Part of a small language model's weights.
Training: a variant of Muon for these matrices, 414M tokens, 13139 steps.
Each number is 128 + 24 x the weight over its row's rms, rounded and kept within 0 to 255. Layers, rows and columns count from 0. Numbers have three digits each. The size before them is the row's rms in percent of the matrix's.

# layer 15 MLP up, 1536x448, rms 0.223, rows 1103-1152, columns 320-383
104:129100107101133125164087120154134135102123112127143145133105184124154129140127123118125162150094140123096094157104154134113158120111097098078145119113127123110091082096115135151179143097127148
105:114096100094112151121152135131116133120113138165102160144124120139117100072142133140135098104081140153118148150125140163175115122134120140140066128139124157141075147114206090139115118132105119
088:117087132121160135112112101131144164121112154150129113126149110099104126151134123121169095154146097147131142109169150117130125150134150161119055078126128136154107110113112130149109154145144091
096:133106133166109151135129157151147142134118123144109161124194120132185096127119106145117160102144117129173107117170111113091132134118125132161144106153149087106104112128116114123138102118100100
101:121127135131136105074119120131068142155138175120117115100126122128142125129127190151119101113125118147127126109089158110124148124099119113142127158109123177119117122080081164134098173153190086
098:151174115141114107121142133127127080161127122140135096093120170161076143114082106185154149115159153078159131118115120146118132169122089111146113135145143111141128109131199160172123129127164155
100:145116130091125165124111140151162144131127104132137130172135127143125133103114150127123135145165106122119114131141103136109121117140130155110137130101102091138138088136097092158122124138132141
105:114149139113133101137109073147151120137114160140127133112100138098143101136141116136165098116149153135116114134118121137121145104145163115139122134142137149137103117158138149134144102133134116
105:139115125094086128148113102131118103165135181104095083172134160112086108170138127149127123139180116125151152100114154089093142156083117118146140155145133139167116117152152110133099113157151102
112:110096145152090125104106120128160131164129090105076075156119084134117109108154110139155118116122167132140146095112127163107095124147096121112108111115105105131116106136125107139119109141141171
099:097140114125152122105117126092123141130120137138172163164084126125086151116147103132135114110116159129118140096097146152151146123115137109111125085105162134123139102104146147166159120105153157
108:120113149107201142102117090140134131139120117144154131155110131075139176099116154147122155149117097098125094124128142141183099167115081122190091110133139102113085094141056116137143126133124118
100:124124138157113125114130114108089159085118171145145122110126085132098135109096120116126083116174123115131110117121150131118156152117118142148120115100103122117120106142123118094119177165140164
101:145140133129104177103137120140125112141115141139115141135127118108133123107124122134130150130190139126151109085096115143134122126145100123158085126124130123138136185145161142131151103122121108
100:161124147146097109119101105145137116115117153117129133134114122143150156155139117088087111169133115143135165115091097125154171116119087134119102123142123117131134115120119130110112108172126125
095:113147115158131132128123142088129157113089174091137076125148126142118161120148137118149115161120133118186122142093118131118115123140136120163112109087159093124112133130158164102130111146119139
095:164138159140129096092176121138105101129094120103125134142166097189121109129088108141113150141069075106156098153117107148133114146113119126132126131136106046158114163146131120139129147083170128
110:102118112133152146119150112102125124112086144135084108129159118133156173091128114138143152134148164133130121079102127162137159124160138101110159134127118111146129073156132131154114120164109142
109:105110195142084131138145132158123117136123178130140120134124119142112131104132137103141124153137139137135123125147100139121181143130146149122159074138161100126143109117128122134132124144115120
097:131124115134134118121105110147131126096106140097126063135098096118169170120142103104105114137191128122094132139087106162144155163131119133121132099158115109153123146105079134109148116123193149
090:106097138129102089147133140132140128120134125164095176107139131151133126128114116115119149162118179132098096115133140109124122092130124088155102086125163165103146154145130146148100153131186130
114:167135155108129095148139134128108133136097128153118150108130116140113104079136156139142106178168138088130121076109115105166140142148116120140143145112131106151121162120108150082137144113166104
094:150121117103123130107073142091135094174121146116120139108140137103099131142141142149125113119090094150187130088131156130093166147132157139136152165089109134088115125134097169142125129149130114
089:119141122164071123139144130183148137123138138130165124124137125112099114089160123045137148136144144105115104079083121124120133141109173110106105123157110159141162154132140131122146178099116125
105:120084112107125119134128092122109153170123078141110138108143107123134151110129133140129146107130127130147108083140129094171163127146136162092132143144101109101108157177104128129092105147109094
098:127078125155104101156135163150113096172137179104104163108167162123141147109148119082118093168132145145149132130132119114130096173105143157172065121094119145111131171099109102106143118136149115
101:110119090128170162111119125139095149115098140137133119164152174115070165072135131118157140102115110157119136116137123073111145119124071122133142163130139119099100116128129116139128140146103149
109:167160169112144140126122096135092110123074145136130134084071171157147158160098147115156152143129154140141128142118138122088127133090099098123127156144170103147121119154107138103084119143116113
097:128139095139124099116083159136099124128087109114149101151103129160104135152133089127128116173131147158149143094067118132132145091135140119080144086139109122145142169126101112098077139120162133
097:112083123124096101097117135131158174139133117135124129128137131169109140106138139155062127120113104131127130119135124145153162183139165154123158148160119167138183161132088126122107122142107106
099:143182171089128086143110125149171115189084090105102099118139147114148104127094125099102130122129146140127119132172119153144124170126140179106172122137127124106111115098113128145116110152125144
095:089122134130103116115125152132123117088114137109138110146151131106123163115129089114127156114081122130149174127156074148165162127098099132094074076113095136126129147126129098107090142160113136
106:156110196105150137128158130126089159096138123146100108133096118117129105122106088140130135089147141135099126095138130152115132126133104204127112114160145134130135174170137141086135063134113125
099:177126194130158113152124109089052115128123124106117177106140126100083105139096150118161135120124150149098115100113142125103109146149106146091161128178145110125099125124139123130136103128132102
113:178101114158114085115119135160140130141072104125116116111081129163106135076142120108140176141092150092116151100090148158090114126143129131124092147167140127122137125147097141145137092114125172
095:136157159146149152121098148116123098149121136115157070124127148131124115131141145107125126142127095102103116130095152129198098162153110118132141136123124077139107155124112104140130137130063150
116:152117143130152133119121116137093164142122149124095104093161128130108089156137139174127168146119130140160103128125113158156110152126114145132128139094167140115115130113127138132118117144096148
109:109133153157111142124109107115157140077091157148114127164136140135143139114105129096163156135160137126101159135143096134108130150135094108111069127097101129159150133128087138122193135188086127
100:120154116129160122105082102200112160122151132130144070175080136175129109155125135135130140141144172117137108139107187183119121107135159101148112146115145141111153126142133102116095141140135104
103:089097142138141132112103121140126123100102138098130130139101079141117124090150113091122147130151078102130119114110141135121120117090118113136112100135156125140092116122132110156112163149138093
099:104109160132153090160123101141110149141164161142159113107155121096147156115143151101154149147134135124157101074132089127109087087116120127129132126089131132102166114142104121120114137088105152
092:077165120146153134149126127143091135133114138117131107134140144124126134108105135128132176165141128171122110138115102112118168140168156127165138158133145126159180085152067145142118096141135159
100:116172135124142098156106123124115121149105126094136135113115205157106102139124128125147140137090125156090118097104148153130135148106096086123119112134132100111104162138086082111118125138094104
093:145126136144180099149125166159150152124126136152182139127143172164153117136162129144131124127076115118147110090175141109156104105155129145106127120134146099107120149113146115110106129164121162
079:117122161137117119093081096100137087170120131113132091100086119131117075130123140131132141110145097129140152175125125116142150112109144120132135124126167152148108151155134149135147149156101130
109:131108091152096105101119137142152151186140080120150122150116133157132115121129095168115095130131158150134131088122064108132136139112157113147133147080141083149137134092131137142137122144170139
094:130143104120116082102092124118088116164147121137140131122134113122128091155083128109133116061098150130147141145101150134171112168087161126071107087148146120181132154117121153159120120154116123
111:120119140125113126057112119115166068121092110120133087154147161134099104114121137158141121144136097122177150128148127107125130145127136130108156107120110114171139139102125129108097136130104127
099:126089138154161129120140101154147087094162100127157113115116122104090126092123129108153134142131172118133107168187100145130138118131118135147147139106148094110114171104149095180096096094118138
106:109126102135145151126147068151120129094129138127106127106101119136173100124106174145157130091135091168167106104124103132123111103086154149136104121170137100082111145132181115121124135144161145
# layer 15 MLP down (transposed), 1536x448, rms 0.114, rows 1103-1152, columns 320-383
099:112132137150111162059142165127127113124139091123080133174146147107132112181170135114113152167150086120112164112107115130124088178111099121102144136151137176154100087105145117138093186146119144
102:116157143119097160099162159121162140134069128108123125144150123140151087140151130159147114167151094133143133175112176127120134158120112150108121128125127101133141106137123108152120135135107141
090:101154162146125115121129138204116158122119175123154156139125146147111143080134131114106121148131107133132143135126120093151156156151146121113127086096122136143110143130108170135169169143113123
096:123106138138143155130136120127130128118148127136065101106147144194090152108092129135165137105139114155097093152094153123121110108108106129110071149149081172114151153124143080137099141087134107
098:119127159168123110108120121136135100122144103147153092152103122162091095141146133120087148119138119141139140116125172127087105112103177140108095155165122134076145150109159111129120138115089104
100:103161129126150110167103144141131134126126141146184117159129118128126143152101085138143144138151129125123165126130133156116146139119116127141116156105134104110116131153158115160146156111180152
099:084141091125120086119120117152102130123123143130153135157119081114107143149129100148120160127128132108108134132178151135115140112138163162154128144124100138130126157206128123128164106109066128
105:121061151150162104150128093140147143145072135116114068142142117107156181145158095088089098110123122100131122128106136131108105121130116099135077112155092147107127148159147125135124091097077132
102:176112163115107107098156103102168156072091126126150134126098100122163139101112142087097119154135119140123117140095147148073170128113092126126119110164142166147129159152149098108114139172150108
108:109122140142140164120120104116147172118121148132112091099109168123145104115109117150080125118141143107106159108113128097126119128121079137103109088099121114118131157119163172203097124102111117
102:151130148102128141150127093127103081113128087107089083142150142083088154140095145127137128118116134100114142145146133173126122139098114114111158124166134133160059120138148145140131112098124082
108:132120114105121121095152133122130149115153148109156117114146104125125159151127128110110138132116132142135141119125155123153153138155089132129163123128153166131173097139137101164136141127136118
101:143169116100093151149131105111153092098118154151115169177139151144125143078124155128094140121117159130141122128083150142084140116127136137113098098156172123155147123155137119162138122119153114
103:090123123093103106158118116168162108105129162141118144160144151121166158158183108135130112182144163149118117104142162142140090118159142070165109145112112161133145104112139120117135107117151124
094:123122125149115093107145185123179132124135119126091130104079154124123133100164140166108117091130135136108104140130133126125126131120124086139136101138111145153098099154146123124151146132080143
102:160143092117075111151134142143090132150131089115099103188066112142138127104136095149124147175084102155140135155118119075139146126131116117109143141119123103114156055131119146099189109115152093
091:211152072133132102157119122094138127123152159129059142185107080108122147127153138129123094117123135150138125162143165172164114117127160129110124100078130109151113115158121128122134110147138136
109:068130180139169105158132107142158148141132103155095151113140118131133107079179101159129156085126143111149132115110091140127154133137148100165110143113122156135173114072154136137155131105133132
089:167104114141142169133143098176155180103100109099098140114114108169126120117115147162124102177095133099111147133143134162146150133096086127140146138093119134137143103102108165131100131115164117
105:164156121141110129118115131115137110127180116092120163106132160140113143152118122133149127159088110120153119103138124141172103169167160119075124148138134146132111103141168130075144133100104138
094:126104172109158170112146131136165166115130121115142133161123124112116053127121097132133134105122103144120134131109189139085146127144158145127134168167138160092107130096164130142110120132122130
105:104136135107143127116148148134134111092114120146112155120114128125143175090111188110144176091137117148120092104133137122134146100147134118082115128151114121106118132147113120163132110105126095
096:255085129117174130134129158121134151146160109119106155105131129123136125132138126145133136136145133158091115138107098136146107136154151131095123103111130131164133128127116126153113125123144136
093:079118125134156115149123166163152146099142094151124149151121121143140141126091091141159121119163123160146142155116099191111158139130149184137103111125135135121159127148150167137112131128139098
107:135147109129148172142170137139135169121118118123135107119125162148118123130149086139123106143156130098153110121133145143120139138157103135125083152111133091089152102116127091140097139117124160
096:142112102144131169124141161101096141132114120144157112090129110098188108152168148139129122072113141098094096144098148079160166114125141090130129177145097103118114116125145116139185147157149101
101:102102151098107136144173128108130073151120162156159095088131152103131122170120121132105127114110120130149150149107099121134087105156127095138146079099112141101166147106109136128146123114093099
104:105133113097123128122117165155139189144138140092148125134132123182169152131094129138106098118087138170133171145146111113142112106126129135099141141112119101128101163136107113140144117157135127
100:177145163096085097131124142129149104141122144105183114112130125111133084128114120116123155126145121126145100115129118135140124103179131141108130077161147128137179131125115139147148116118127122
101:079116103114146131154095113153106087129118133096082116119109164104125173144107099147118151173136155151130141105128107114123123104098155134134173106163095094132150112135100147129113167127171140
099:159142105148154165122129122131132086109157118090124086108118114132177142154124129121100117106123146151116160135125119094103111078091107134119136130089156131079113129061152097098077143096108140
095:143123109143130166112128112166118122134123116120096117122159119091142107156099100114085095145093111093122099124164125099113121136207167145152131110117137127151105112137159088117115107120098110
102:182080122124167128109138130145095117085115087110141131157167119197167112169156095130126122113149096111073164127126133139097122143140109143147138103133101109159143087105118141122099133139140123
100:175152116095134113083125128141108130136100135093095109097156087129136089119136147147106182130141109159107117137151120084110114140090137100117113101133141142134093091093115111138140134088153103
106:138146101163116086110169129156108125124108135142124136110113170127130129126074163167128119165101141093124119174118121165110120120129092095176119095154144119105154095143115140159124114114173135
099:110127163093173146139135109098140125105127130150095100133123147130092134145125171105104147130141113112171130107129146160125154172110099141107115154138150076168113085121089128160099127142156119
110:148102129158113122129165107120143149122122109124091143153124168140134162164126125157096082116098092140091135148085119129113114115139151141134103156150135096105132111105129187126129146153136114
101:138126115159151106102148147093112102164122127140128122145125147100134184149132147086116133091121127139124110124137152113121097182093129135125150104160114151115149073139094118118127137098105174
103:171102114149134154119094106153136119128171153126180162120146141142157120114133136142138142126154077109152095144135120131090159189146108174111139133117117106136143067130127084096120107169183126
102:061127160140124051109103098123098081161112127134100171170138137128143116072098119108139155156148119125132118147109143143170142112120102132161147105157156129159108145150115139141161125089155079
103:166097158137135138143153111129138153086163132108121120113083161112154148128110148141134117160174152126130125088092124132080114130152085101099118133178126165135150142163131121133157119123104104
095:137188145135127124138165130117128135144069145111141138109123146090129133120111111172098122102153109098128136085117139094096100081122147088126126107168115135122123141090116112134109131145140113
096:135121106097109091119134136111116093133116108159198146090093144092135171060158095096178115120124158128125122121097112143127073100145118142145080131122149111173119105136107160090119135095092198
093:146134149153088125147159099154140111131121139130157117127116097118124163102090125119121084104151127123111164148145100107148159150138131141191093149081073165113136136120112102176168147133111132
088:078157115120116144132161155132126159110136145136102120076113126127120128116159141103090113098124133154154118137156123096069086115070117106142127124162105149157115101097118144098157141184145134
106:106155173111159114127146161168113120129098127096137112145111106143099087102130083118153092119153096151162163114130164138107132150150132135151110140116131148145127121123108154116141087140122129
097:107149139099121131143122112104086108126100125116153076098104111139147131128092136152108137109157119104113107133093089120168144109168133176142165111146131126098179110154123138139158079128139120
112:093160142159093119131106126101157125099087117134091118152144121124184149120130126101130124124169130151137118134156152135152145115149101137130090160169146147111128101159160149107147152111153116
105:142096132161116181136110122138139148155170140158120115163097131116153120164120136133145121151150105121118123106164096117136153162131152120134152119112131138140101166111150147113104129125102133
108:151136095144141110117117100170102158111113111100064137129113109124121117133131147137166184124116145096128108126165131132114128116132135176152172159122118161131186113145084124141136171172181145